python train.py --n_layer=8 --d_model=320 --n_head=5 --n_kv_head=5 --head_dim=64 --d_mlp=640 --vocab_size=32000 --activation="swiglu" --norm="rmsnorm" --norm_place="pre" --norm_eps=1e-05 --positions="rope" --rope_base=12000.0 --rope_fraction=1.0 --qk_norm=false --attn_scale=0.125 --bias="none" --tie_embeddings=true --parallel_block=false --init="uniform" --init_std_qkv=0.0219 --init_std_o=0.0 --init_std_up=0.0219 --init_std_down=0.0 --optimizer="muon_variant" --lr=0.00859 --lr_mult_o=1.5 --lr_mult_up=0.63 --beta1=0.95 --lr_head=0.0072 --grad_clip=2.0 --warmup_steps=200 --schedule="wsd" --decay_fraction=0.701 --decay_shape="linear" --final_lr_fraction=0.05 --batch_tokens=65536 --seq_len=1024 --doc_mask=true --train_tokens=805300000 --steps=12288 --dataset="wikipedia_en"
Each number is 128 + 32 x the weight over its row's rms, rounded and kept within 0 to 255. Layers, rows and columns count from 0. The size above them is the row's rms in percent of the matrix's.

# layer 4 MLP gate, 640x320, rms 0.099, rows 311-317, columns 0-159
size [ 95  92  98 100  75 107  99]
[[135 130  66  82 153 130 159 118 149 103 133 102  98 174 106 137 104 152 120 149 118 113 166 114 114 146 140 145 211 107 123 199 121 123 132 118 166 127 144 159 122 115 144  91  98 145 183  80 105  95 145 147 150  97 120 143 109 151  74 113  99  99  49  99 120 129  74 156 136 139 140  90 133  64 135 132 140 136 106 136 123 139 217 105 154 159 179 153 165 125  95 125 111  99 127 150 171 147 127 116 127  93 157 107 114 155 107  76 150 118 144 118 131 116 172 123  78 105 113 103  94 184 140 129 168 140 101 169 119 133 129 101 142 123 138 123 120 135  99 127 114 205 100 200 137 151 153 132 174  90 103 146 153  53 121 127  98 135 136 136]
 [108 100 124 127 102 122 136 107 114  92 109 133 109 124 119 130 130 143 111 104 137 157  99 128 113 152  86 107 146 164 122 162 160 151 102 138 115 130 167 135 151  98 166 133  99 187 159 135 102 145 124 162 125 124 157 184  79 137 134  78 115  94  95 139 114 118 104 120  81 140  95 167 113  91  98 167 178 160 135  94 204 113  79 113 159 152  95 124 185 187 117 118 107 150  80 171 101 114 156 124 130 128 144 190  78 110 139 168 131 109 140  94 113 153  76  94 141  39  49  96 154 139 102  93 125 118 114 108 107 107 106 151 148 119 102 100 106  94  68 187 153 123  94 175  96 161 218 122 103 182 121 200 173 142 157 134  98  88 199 136]
 [ 70 134 185 115 128 128 102 155 174  90 106  60 168 150 141 153  90 116 133 120 127 180 103 124  46  96 121 122  93 142 127 120 126 153 150 123  88 145 153 161  88 178  99 113 144 172 119  82 121  91 107 114 145 150 104 171  64 134 134 123 119 135 130 151  91 117 140 122  92 136 163 109 100 138  63  79 153  99 163 169  96  95 149 182 110 100 165 126 169 160 102 116 126 192 158 196 122 149 168 155 139 145 140 115  90 137 163 165  78 138 129 166 121 133 145  92  66 162 103 122  73 192 150 182 126 117 146 133 147 105 106  58 168  90 116 150 124 119 114 122 128 150 167 136 121  76 192 131 133 171 133  90 142 119 106 118 185 161  91 133]
 [172  32 167 109 116 116 109 124 142 133 130 146 122 124  73 115 163 166 102 134  82 134 155 161  53 114  94  85 136 154 185 131 115  84  77 169  89 167 149 117 152 156 172  98  81 189 158 147 115 124  76 124 133 163 112 174 137 151 113 173 119 127 114  64 132 161 160 156 120 149 120 181 193 125 170  63 131 151 125 155 133 122 160  75 146 127 103 153 113 130  65 155 150 162  97 121 108 132 146 157 124 130 136 114  97  91 157 161 112 131  96 172 101 120  99 133 149 105 126 157 129 118  62 150 148 126 137 127 131 154 152 110 145 108 149 131 135 163 126  91 110  92 188 119 151 135 175 189 130 183 100 135 112 173 194 144 123 145  65  67]
 [140 226 101 141 148 127 140 151 160 154 129 202 114  65 101 109 153 152 169 113 130 120 147 178 176 188 113 176 152 212 119 143 163 131 118 100 159  76 182 125 183 122 142 138 147 124  95 144 140  81  62  98 197 112  78 213  87 159 171 128 153 105  48 191  96 113 125 138 120 136 120 141 164  80  99 145  99 167  83 119 155 130 102 159  96 127 130  38 116 191 143 117  87 169  68 150 140 173 140  72 148 191 142 142 134 139 120 119 117 156 141 145 120 107 122 101 106 159 138 120 117 162 160 114 136 121 127 185 119 128 156 142 150 130  90 113  99 113  96  97 155 128 136 117 143 139 148 108 112 171  89  58 174 125 154  92 120 126  84  75]
 [141 162 143 179 168 172 154 122 144 175 120 150  90 151 120  79  77  94 122 124 141  71 114 184 134 159 175 115 106 132  90  89  87 102 117 144 117 131  96 169 155 117 133  87 143 140 135 122  81 147  97 146 114  91  87 133 115 124 141 134 158 179 150 170 231 125 143 168 112  16 147 171 113 152 111  90 157 109 155 100 124 163  89  94 145 128  95  93 148  94 130 141 108 129 109  86  92 106 131 158 170  71 160  75 155 132 100 155 150 166 140  91 103 119 178 129 175 156  68 156 137 143 137 179 101  77 163 108 119 119 113 112 118 122 166 170 135 111  98  95  90 134 106  57 155 118 168 146 104 131  78 162 173 112 139 133  88 146 143 107]
 [159 190 125  94 148 134 133 152 123 106 157 173  87 120  72 157 103 144 191 137 112 127 158 103 180 126 145 154 131 113 138 136 107  96 125 144 129  77 120 110  90 129 129 150 152  98 112 117  67  64  88 114 171 122  94 132 138 101 132 162 119 144 110 115  85 159 115 158 111 140 118 151 107 141  72 120 194 153 128 155 125  89 109 133 117 160 215  89 157 174 127 153  98 110 106 181 106  73 192 119  94  88 123 101 118 116 135 124 124 100 166 129 152 139  57 176  90 117 109  81 160  92 112 170 144 123 194 100 134 165  77 155 198 125 151 102 108  96 135 131  99  97 117  97 181 159 142 123 193 195 140 174 149 163 126 190  72 197 160 134]]
# layer 4 MLP up, 640x320, rms 0.107, rows 311-317, columns 0-159
size [ 97  94  96  93  89 101 104]
[[103  87 115 113  94 140  99 170  99 227 166 173 122 151 142 179 206 120 118 111  80 144 147  81 140  92 139 107  96 143 150 176  82  84 141 141 123 154 180 147 151 181 165 192  80 174  92 102 180 139  71  86 117  73  95 127 176 132 153  90 125 133 161 108 133 161 174 121 144 121  98 169  92 156  89  97 160 168 202 183 122 160  66 130 113  88  85  81 116 160 105 139 143 123 130 119 119 111 164 138 142  62 134 101 146 156  74 107  93 127 116 120 142 132  68  97 112 163 137 143 196  81 104 162 150 169 102 160 147 115 115 164 153 104 120 117  83 156 160 139 185 126 180 134 144 106  55  65 129  59  68  52 121 133 174  87 109 153 151 142]
 [136 153  72 106  87 100 124  52 113 165 108 122 174 132 167 120 104 122 134 114 127 137  82  95 162 198 105 115 148 140  98  98 124 192 179 133 132 174 110 142 106 134 127  96  89 129  83  85 135 151  95 177 125  46  92 157  92 134 169 143 149 142 139 141  92 152 151 184 144 118 138  99 153 112 158 101 116 133 132 150 116 169 111  89  72 107 179 122 119 129 123 166 143  67 152 111 153 105 113 128 147 120  99 140 117 113 175 136 148 142 110 114 158  96 130 125 131 171 107 167 110 157 164 114 108  83 119 204  98 139 147 123 155  99 113 113 163  90  93 190  96 153  74 175  96 188  66 121 153 183 137 107 116  91  89  85 107 102 152 130]
 [168 160 129 155 134  92 114 112 208 112 112 105 134 116 126 106 141 127 139 120 136 160 149 127 148 199 130 125 122 108 131  48 135 135 144 170 110 126 151  57 148  93 118 145 111  95  83 157 137  82 179 150 121 136 114  81 112 161 178 116  61 156 172 155  99 109 119 105 146 156  75 115 124 101 163 116 145  96 113 142 127 140 144 147 137 188 103 143 133  89  64 111 179 123 115 155 133 152 128  96 150 188  93 137 103 121 148 172 171 150 133 118 125  65 175 203 180 161 174 133 101 169 160 143 119 100 104 159 145 179  82  85 105 127 136 144 126 157 127 160 159 103 140 177 134 163  95 111 118 139 123 116 139  91 133 107 121  79 139 145]
 [144 177  54 195 151 192 138 119 134 108  87 132  48 163  74 128 102 108 145  95 168 171 112 139 154 132  92 160 122 117 119 127 155 170 151  99 144 170 107 113  78 171  89 131 118 127 174 193  89 125  98 132  76 172 131 168  93 143 124 115 133 126 111 104 197  84 132 103  25 101  89  81  95 104 172 108  98 133 129 189 167 109 112 157 103 177 155 102 133 100 165 103 147 155 135 137 121 163 115  82 115 107  81 157 139  98  97 134  62 149 142 108  81 147 133 124 112 133  85 196 142 156 132  94  97  35 129 123 160  75 149 143 116 124  75 107 107 125 152  99 119 141 143 115 108 162 109 159 139 108  74 163 144 155 103 150  98 100 136 157]
 [197  82 137 138 152 177 125 140 137 106 128 148  87 179 124 118 171 106 120 141 117 134 141  98 119 181 165 127  88  86 149 102 160 138 162  85 137 105 102 137 150 142 157  79 146 137 132  88 155  97 175 110 146 185 135 148 240  97 136 181 146 115 220 107 170 133 138 147 139 126 114 139 140 135 111 119 112 170  78  74 130 136 117  87 110 162 122 148 113  75 127 110 138 101 149 136 136  43 103  98 106  80  86 108 158 107 147 132  95  91 133 151 125  67 133 139 151 161 110 166  18 124 166 148 150  63 144 149 130 133 130  80 122 124 102 110 103 120 157 165 153 124 118 147 129 159 113 105 195  16 148 151  80 170  86 137 136 166 157  84]
 [175 180  92 152 130 118 140 133 121 128 165 165  99 154 105 148 137 129  57 108 127  85 145 126  66 132 108 157 147 137 156 155  72 106 113 132  79 166 130 176 104 186 142 129 124 188 139 141 153 142 155 133 141 134  80 106  94  84 131 120  71  16 124 137 183 161 129 111 156 157 154 109 134 135 154 108 136  86 168 119 126  92 117 144 100 150  82 144  93 182 154 178 132 113 194 173 122 188  57 109  47 121 112 147 103 144 133  98  98  64  67 167 155 167 150 104 111 168 191  94  90 160 144  94 117 110 121 145 112 132 156 125 112  64 147 114 172 100 146  80 159  73 117  67  91 154 188 132 143 161 158 151  91  54 150 130 186 146 104  98]
 [105 161 112 116 163 131 116  75 154 144 148 102 135 143  99 175 113 126 182 132 135 173 138 108  57  71 122 167 113 111 156  77 111 112 123 138 122 149 114 166 140 140  67 105 185 113 160  57 117 158 106 115 152 174 156 101 156  79 169 107 125 163  92 202 145 167 137 154 100 133 120 144 107 120  78 144 114  84  93 161 120 103 132  87 122 192 102 121  57 121 125 124 152  89 120 160  91 109 162 142  91 111 147 150 152 134 140 106 100 108 160 165 127 141  91  96 123 124 123 110 113 152 134 149  99 148 116 129 202 109 159 246 104  99 115 126 125 140  68 165 115 141 121 126 184  92 169 170 128  83 121 132  64  44 123 100 137 150 181 142]]
# layer 4 MLP down (transposed), 640x320, rms 0.114, rows 311-316, columns 0-159
size [102  94  96 102  72 105]
[[171  95 115 122 247  79  75 186 117 139  92 201 131 191  99 112 123 138 110 131 106 103 186 102  90 164  92  97  86  62  88 133  82 121 135 121 102  94 184  88 125  69  86 157 185 117 106 189 143 110  74 113 146 128 164 147  56 111 122 149 119 105 118  84 159  94 151  92 127  68 143 117 201 158  95 129 114 150 167 121  96 136 134 144  92 134  71 109 130 170  64 177 143  98 177  76 110 140 174  84 145 128 130  79 143  89 121 131  80 106  94 126 155 122 144 152 212 138  64 153  95 142 127 134  81 117 128 166  97 105 110 131 110 104 117 117 175 123 157  94  95 117 126 140 153 148 148 154  83 148 135 105 163 177 139 123 119 103 114 107]
 [122 120 213 150 157 128 107 178 137 130 130 167 174  75 177 154 176 161 114 177  85 122 139 185 148  83 136 186 101 170 113 108 121 157  76  98 107  97 157 159 171 173  71 161 145 146 162 125 131  80 109 133 126 155 128 145 155 117 166 132  97 117 128 120  84 128 132 112 129 162  75 141 176 171 109 149 182 135 100  81 100  79 108 121 109 138 110 126 119 139  94 125  92  98 113 118 104 121 189 100  94 136 116 153  57 137 158  93 175 126 148  87  92 134  94 119 110  88 154  99  84  81 129 164 132 191 150  75 130  80 180 102 103 203 131 154 131 150 152 177  58 133 131 121 161  92 124 179 119  45  85 157 149  61 151 140 112 140 100 117]
 [138 143 168  91  75 166  76 136 166 129  93 119 153 121 157 147 120  51 131 104 131  65 169 165  70 114 123  75 185  63  64 133 134  62  79  76  90 146 125 125 134 114 187 161 152 141 105 131  93  63 128 118  88  65 101 175  97 125 109 139 162 180 142  93  89 128  87 136 128 155  98 143 143 140 101 126 217 132  83 173 110  70 114 127 172 127 135 171 145 142 191 127 113  84 121 162 150 134 198  89  79 164  68  49 141 114 100  42 112 137 109 142 105  78 189  61 136  83 141 144 182  87 115 144  99  91  98 132 103 112 133 135 113 146 165 205  70 139 101 173 128 143 138 117 108 142 156  90 128 119 154  78 126 120 138 149 195 107 135 139]
 [123 119 124 115 251 127 132 109 136 134 118 132  28 149 128 137  91 118 153 104 129 163 137  95  79 102 132 168  82  82 113  98 122 143  82 173 161 126 134 140  88 156 123 140 138 180 133  97 117 136 111 134 153 145  84 147  73  96 126 146 106 175 132  99 158 117 149  91 148 129 113 104 148 170 147  85  45 141 120 123 108 120 133 113 105 140 151 164 170 178 148 101 164 181 130 142  92 187 184 111 121 141  59 110  90 111 116  90 108 156  80 127  97  94  90  93 155 121 139 202 101 118  89  82 143  80 146 101 147 146 163 134 113 109  55  98 129  71 177  98 124  95 158 104  61 114  67 166 136 233 108 153 181  81 149 116 122 124 117 133]
 [121 113 144 139 106 116 160  86 146  91  68 145 112  93  80 133 170 149 155 137  99 145 122 201 128  87 144 125 111  82 111 170 133 189 111 133 103 154 109 125 136 180 152  55  90 101 177 120 120  89 117 180 105 111 166  96 153 190  85 169 143 122 177 124  98 151  96 162 102  95 101 179 125 126 136 126 146 145  77  79 189 158 177  81 109 186 161 193 127 116 154  98 103 137 137 155 149 149 153  60 123 126  99 208 137 114 175  97 110  84 164 122 121  67 194  71  71 109 116 124 117 107 110 129 105 120 118 140 133 168 127  96 129 140 123 174  83 142 113 130  73 146 147 149 145 154  10 111 152 182 128 178 130 155 126 133  87 105  73 100]
 [118 169  96 130  75  92 131 141 127 189 166 115  99 139  75 117 148 118 102 110 146 150  47 149 112  78 107 117  79 132  87 152  96 122  90 126  66 139 111 130  78 180 141 128 149 122 178 132  58  65 145 112 105  97  96 136 146 134  82  83 119  78 123 113 107 142 117 145  89 115 147 102  85 124 106  98  73 131 122 101  63 164 123 119 101 104  96  81 131  87 170 131  76 133 162  67 149 104 129 142 102 174 201 130 209 164 189 101  83 110 111 142 141 115  90 106 151  77 130 153 157 145 141 147  94  90 136  81 159 153 192 161 115 129 173 129 146 148  71  49 120 153 133 156 145  99 112 117 179  87 179 165 124 123 137  94 120 151 106  54]]